python train.py --d_model=160 --head_dim=64 --activation="swiglu" --norm="rmsnorm" --norm_place="pre" --rope_base=10000.0 --rope_fraction=1.0 --attn_scale=0.125 --bias="none" --init_std_o=0.0108 --lr=0.006 --warmup_steps=200 --train_tokens=84330000
Each number is 128 + 24 x the weight over the matrix's rms, rounded and kept within 0 to 255. Layers, rows and columns count from 0. Numbers have three digits each.

# layer 8 attention query, 128x160, rms 0.132, rows 0-40, columns 0-79
106149113143130104137126125152135144119114137119153136144132137133134131116112144125156141137111134132105120134132158145131153140130102146133128106124136137121122132100148106127128137122158137121109153141116119135116125089131126124125113118
137151130137112128120135119137141120107136127138122135114142118116132132113119120134115117149145154137160135108126106120118101125127166102175131139113144145128135096151127139121107100117121134122143111119155104120126111136114136136122148145
147130133121134129105113148124122149126128134124129140124124143094106138110140153126121114141146158122145130119115117148089150118116131159099108125098161147103104126118133128109114145118131116119128131130120111116122085127146123129111139138
112138099142144125150143152126135133096103130146144135132103139130132120142131097119092106115130136135120147159139119148146131120143125128137117072121102138142135121129148140156104125137092128140115116121128146136129142130139167137130153134
104132138160133143127135140125138149121124117135123126134139144099128136119116109136067128112130126113124140127143092130155099131141134132104140138126136129116111131129120145140136143134152115126133132137136134128147118147121164139137136120
130132108143152119096136159129135135165132132132150148122121119129127129145111125137135120099151119116138097132181124116124111127133092142133140121129114098140096120142139091146146148135142140123174126105138166135159148118130138157136149163
124131121103127134126135090135110129091127138144111104113118126124140124154138109125169131138147143122128149118133158115137157114121144125139163112128098126155152127128129130090127109125111123116132114151125105134132151121137126106136099104
090139116129118124143107118132145133092120155133147115146113150146108114107119098129113137110118144133138143105105147156146132138136125117130151117152131127107120143122137143122161136104139131101104128117102127145091118106130119124132128112
134117114114128138132136112111115122113136151122132094136094099129159133143160134132125109115122137122113125137105119099121115166104133123089144112125110156142138124140124152112127124136113109099106143113125129128130150171143143142120121122
103136157133147126140112149128117174149129134129124097135115111127145149120133152148148122150132116117110127107113140137136124155100103119098103089121141139123137142098147132166158113132184119139133133138083143130123144123132096131146133094
144134127122132141142096111126133140125118146131115140118134118130125109133150133151153102145132129115131142089112114102126169130136135153115154097131131130143139144141121111101144122152100114103131133163128119106104157125130137132132120133
117140141135115127140104114128118138136136106136142098138148124163125106118121085158142125114134146120130122089112159145133152128134137105143139131165128168134118146118158143142159127127152138112103121135108134125132142156097131116119131121
201146126106115142113121109162117134142120128125164146108136130125101139135163130151147124144144153151143102135155144124103126145135148150129124135123151116136116124118139145119109141139157109128138143140145111131143100107125159128097128127
149141137122147134119125106111125157161143128116150140103132132111103117143130134126143131142116138135141128104140139147133142162120138161111153079117122134133149127132139129098130126142129128168150138136134102139144113107121163120097122099
117156146120136143110090133128142130134097115120142144171145108116120129106142175126101094150118140152133122132103115160160136128113132154105133130146130139107099146066113141123125146087131139179101125146146175139117121123130141085123139105
129116113165096145124130137133166157107099158127126134139133119107149123115114145134106129108100124125127087110180109117154144128140159105094130101121111125145106107123127114134154105152135123120146131170143132141128162116128124136155122144
144129148128144122127124168096137099123139100143131136148096127151145124130075125125103098132145133119139134093098164128139144141114104155141151127139127148153123126117146152090095151105105114079081141133151126091086120132132150147120116121
116131127112129123097117160168111125113125117115142095141149101159129111134119103100171135112114088132137120100151141097117114107123163111180124150117141117132144120136147088147152112135148147124142126137123119103141094114119113147150139100
124126141097146121109117101123121125151121135122153079115111133127101090122169070122158124106161107146113153136130149120128093112143136095172147125112111123133152118114160154138139130116124109099150154165120121130166145137104132107119122144
107127105109144101086123160143112134147108176083143118088139132128154148078123096116153133128145170127138076147157140112099092143093168164130124150099132129096134117123094138127156106113173127115099132131132137105149122119186110125115182129
134144145125123097114163159113112149142137150123140108152133126150114136142114138125139111091166155128138116118123129173140136147086153152152100148149154151120097120115090098118105113086152116144074132087123130133111145195134102100116137104
116156101145143117170148098156109107110119109117100158130128138093115122093160132114100140136158154127156176123132154124158121117112103110109121127122150126109111112081097123144089110122144147182084161112115150127123129114152140110109129123
121108122100095114088111155146141122150134113111175098154136131133161139081160149095163139142087149131083108101148144096154096124161178078164111107163127109128123136135137117136172118135127115154134125126133129091132088143157098123148122100
128167098151150139134092131139143138124093155117089160122143128094114134112179135133116134151092099162142101133152089162124127119109106091104132137124137118147080126115119142201123142098110100144129159110151173164142105134106145124122136134
123133119141096179125140116152146133132128121141125154113118131096150112106108144150087147145092118110113166101097139136134143153140108142127142095135133123132142093133116125146101103168098134155165154134158122131141151137104147095144125131
104118192100188112111131184094122173119138150088111138119151119110168102117121146157111117113166133128175108134160115151129140124125135186146129167121137165142124106136118093115152093129107145101096197124066140124096178124124143151130140143
145124140153106152132114073120124106099123130104114115132087126108130135094143167142108150181144127152109132145124097149151159117101111119076125138105138125126124117148097162130107142149170131155120113164149131186090131140098092119125115127
185103149129171124123133143109136163124099156146119095108143105145143116149136131135177126138144116157126124094118108125156121126087174146163098153135119114138100132132153137118165131103136097072115097144114107116136086145108124142151158144
149162107143081192143132072128096118114082140124105082119124150111106151126128150118109128138120138151106128124098128118154135118143105100114146070123126138139106093130122135156139118123114139120114107138119098125110184156115149088111123141
168137090131067099154127102123139157088149123137152144138147140142155099112100117155169134130116127111123117132146147145099119120148106128127096150169113096185165098129129107141117126162178105102148130131112089166117201132110133121148122146
157095158133132104160133143099136114172144103138136139140108135139157103136140115131165122132100139150106168113055159108161152138149136110160124110164115134152187133139084138113129120178097108151144122133152126106154154097158127117127058143
132157154096149105109125138099108116140137120089144078108124107128176126100166119132151099109151158086135135117123132123153116156126136120182115124158066128136171148142142108091100111102103146128085116154116124133117115163123102120117122129
126111138107093061111137142100099134154123125130177143147164140144124060161151117132173119097102118156129102131115117136123132128108131143161099119119094149098109184132158116107156138078121104098131117122114148120174142176132124127121110121
153151109139110154145112147121124105133143122122140133116119140124127143171112091152124126170151134135144136129141107118134097146118137121111133109126174096116124081128104181184123155143187118113112129098092154131147148121136102113128129142
126120163140138120165152131142134134137121113106132130140095143149137134097090107117109124135155156102115144153126118149108144137115123182127106146124107152139166142140140105107117148129137130121089099148127103123145114121148129130108105148
134176138109112108140159115115093107157167144067110135105148146082161125133094127108132114139164152117172138116133144130142148153124088120119122148103150182122121160111139089154114088115111152159146137131115140081125149129078146124099183129
110161114131139105148102083138116099146077074109087140133174170156140139111139134135159102142125093112153152123121151122137151131151100114156122130137106162166136155096143072118133160116136136139126114111125111129118146135092127173118129110
114126116159135138135128138170155131106097133116111117148133126092126162112132150102085132142130117123149122124173126121127102112127162117154167170161146113140121140079110145138113150104145071123132150127139155136128127119111175162138106116
105105136100119070096132150126127165118161138130136102114154132138148115135146136172150145173137150148152158119157134119147148122116162103128101134122128161128128140136067131101169117141133113128105106134119119118129173134108149126124156121
117138164153162133116150123128115146117136110113119085106085134134103159112097096127105128144097094135104120118115133134160106121169131078117156173144122124141117154130155166130117143146159120144160098124098156097114127146110153134138171118
122157146114137151143117150131122130082128121144135131125118111109180115142156117117119133090182130144141127176108105142141145165121128153121144121131130148133129121122138135134113128124115097109125140144108133148140171103127108172111133140
# layer 8 attention key, 128x160, rms 0.142, rows 0-39, columns 0-79
132131129115131135142139094093130143131128106128148130132115156114124137143117124135124112121123114102137124103133111121123143141135114138098105112142128134124119114097095139116120138135116127105100109136128159114143117110145116164131116123
136120121129112133148123107133136115128145122130135101143131132104108139115156115156133104138119114128154147123115118148148147134140136133102124136113119097129134139116102113136145135137120154132140128117128116123159120116131139131136122153
129152117158118107137139141119147115125127175127127148110112143128106139117112118112137156142136139126126158152120134117122114143153114141112103095123145143118139140120137126145128118155151117163158135118125124123126155110142080137121110122
123138125137133142110121143119153127132135127140161137125126144134116113126132124115128101131128117122124080130142134119136143111147136124119123105125158110114150132116135143139138152126136107120138120121097115124113119145134137127113148130
149128113129113100136125135130130113126139147118118108119131144128102118128134118124148153121120108126115142115124139158123133100147123130120110142136115138114109132107153123131105122133121126130138123145114128125146116122123123128101118100
077164134144118128145130138105138143117133135143131138128107133130117102164103109104111133135153130136166123115141167120122128159139133122125130129122126154119137091126141170123086106166140118131116112135160143131105144146112125118129121108
129116149115097116101092129155120144142128131140121147158137127126169134104106135140132110129133141116127127105139109134145131131108116072126113155171155137138125101140136133123131155116114137123132157137130140110096139129107127116133119138
157116141126115125146144124117120112144120116120099121117142150107123137131127129128128121118112109124121110107125103123124143116118142113133112105114146113130109145118139123110134118132100159134145117119127160134146097105137142148137123124
152157155142131129122138121140135122153109147103118146123096161163141129111130110130112096119143118143129119140119146141122113118146132135153109161137137144093120116101129160114156145139124104117111120176115148134135130106099131130123115129
103118128124134138147137119130148112132149112154138119091105147117102092125132125135104129123113088143147133144150114139115150143102097151125122139102131143114139096116136132119138116142154126143170124095101127130125108111110147131160130123
129131128117132091124119125144097112117118152120146138143103104141159112116111102121146126120137147122097150129141147131155104113098124090140104134172161153141126127119110127110124120122104114121124167163117129105109162108133088130140137105
158164116144112136135136113125130105143133111119126144125141152102115147128097142141121120126115106122107137122148087105119144123152124107110101097144143162124122118144118117126153135130130126136148145144134146127154123118150120132110136125
121119123141120131123129111125145137125141130146115114133088143157140107104108102154127109119135151116122126102158116082151116157147132133161112097130080159112163131147117134159158123130146116121132107143105121155144107153119105135105157156
152129081155141104097134121141119088119141132098141132134118148102116105127116138116145109110143141103106145113128105136148166116173125090154116158167137139150135152124082100143107115155085119107101126124083130082120127148136140135144150145
105133123112103105158101140122126144109116097144145108144112144103112120154137136141101151153123087146127122115136143128138107112140130145138143138097130109134120112099138140109139118139109135143143120100163105108165128122146158114126139152
124108162061105135138117098173108131151122104138108108138112129149168135129127157133118158146151131124150151108138138133154131123107124103154122127153132157143135134108117139105151157124108132111136151119139090089145116099139127150125120160
139121149110156140114143119119131144160140131150140093066140174093101114141144135125136130110146157123143137149142120113108114119109139142122109092078145161099114118128102110138134142170175111128143124143081153134168113127113127115120132081
090113123144125169133142157116182140095170142152131139119148090127122131111147157098119120105096115144139119142065133145127119160137145139107155141100118077141116126169125125157108119126130158177143122117150100153100114131134114120146102121
149154099130142132153126125113147123147140118137134121133125133110115159153093135130135102122138107131131109115120126108146151174136137105117117110110098102121138145127154137145157137143139105108143098100091134129164093136148134130115137118
118134138142162127093159145126158101132144153145111132111145125105084136122147097131131121128074136154126118118080097156124151151137121142132135133094148119080109139159139123107132131139155099145123105131116135130161101168125129101121144106
114128176133132123125149124119143124126115135140156136099110134110099129144135163155088150155118130159122082157119136088111092134116114151133142084076136124088098128138145145136132175154167137125140103107145154108144088122141148079108147131
136115152151131132095145147118113115144147150096125071128140157143129096116130116141128114111118149110119117098082116125128132131105141140130135127139128121124101103110114128125092143118099105118102131154140138120145102172139145131118130093
150082131130113124162128109132146110128102109141123143120161113093133162109114134109103154106109123140139137123115132122119096122122118139092131141119130104098138151130165161156133088138155143137142126119096083119128134122101143147103119140
125085131104128139127162107144133118160148152120145119151159152137141084121093099105114131116179112154127146153151175109166133137136129080187091134123104144122136128119134126128135166130147089105163103117121150096142132135129097166111138120
142120104116128123147108114145120137115136108099146090167102143142123120152110094133146140125129103108089141127115132116146143111153104089128144131176130123132151100112116119121137148150120122117129132128130114098146129125129171148115158098
124131130174112111116152123153175128134120140168152131094128092142121143152144116147130147135146086136120119140163118122114147140131088125101135130107117126105132126132145122141166179154177106121146125138145155135148102110134118114134131109
140122139082101126138140075127086145135103095130155123125104118149150101137112094141123158121130104135160134154178124103135150117138101125166104141155129125121128119124124146116132137126130111189176109132111095112137115135144131134157120130
092127101101150147135087128149168092093129120178140088104127109130197112102111126132123126125106161138119144117155147158140160103140116095148141117135093125100137106126162147148145150109132161168120115107118170140142107129134134116113085054
147142124108131138110143126107115138148155123097156146120087180159131094119118109104159057116165122112128150111110135110178121184126165116172116153132118141139154139152112109091135105125076115113138122151087150104147154101102107149136190135
094099112129118126134132167111166114108133159143163077122090117147112151152129139108127132126099153169162130120143169095146122111157110114129146134128143135087146146132154175130138122105099168136136070086172169117130136141132130106151098143
103134142128142123124106152151077145113142118130110125121147110139093186134134108121150154107079137140096120107128147125130089152090163106099154129136143075111114121106142154146127166098133130119129087129146114106132116135134107115117135111
087118135116172133135131142141167108153152130147126140098164144107161089080108125113170130099140142174149122123120138094159117164153137137144133105088134122087169129160143121165127128130084132147171103122127147133119131147119125122111086135
093114131130155099168137150153137116123117139125158124135163137093119111142123146128144107102121160138117137141089142151142116097114114107097161131122108093090144115140148151133133159099154144118173093123128165125136114148113105137133113120
157172123111143142104170125109119131154151131123134149143117128096160098157122143129108094139131159081127087136114144139115152150103161166117135144111185128179140145143157109097064141162122155106148153157131107123108133088123140133109139145
127127155143181133126119132133110123131093175156081107127124134162127158088126134130164119106126116112138124137110100126119122122109118120129124105119120109133148146159150101134148118123125096135150110168110130148166113126153127135096128184
150112133129092126137149143109124101142171112118116157115157128091094140113104102122120123116082138110142146141076137124111127113155116166133161131128138117118121143094120148115092121150102101160121156125146140127130139138115107138113111139
131122105117112116123118091107107122107138079149131112134123139159129117172140074136136130119123115159144126086133147131129125104118124161117144132120138131098144135102127091122068123145099132163143123094150123127142088205117102112136147118
080122150113121127145132139150120158153086101154131113134130122141134120156121102118150160146098143125134114106156133107141113131144105100114090154121110112055110143121119139133115130086138115156133097134144132128127129162130122097133131114
123125131099137160135108138148120100109141117142093137165131139116139138125109155172150165132180149156110128116179088133134125110128164144130134082147113123113136133130111126136145116161117151097110123116108155127121168101119085114148064117
123145078104165134157135155130114176151122155091119084121086162066142124109104113074119118131149115136151067161152168142154159127149163123139136114131130162107141108099099155082146129126125142138129163157178104135124180119150090130129105170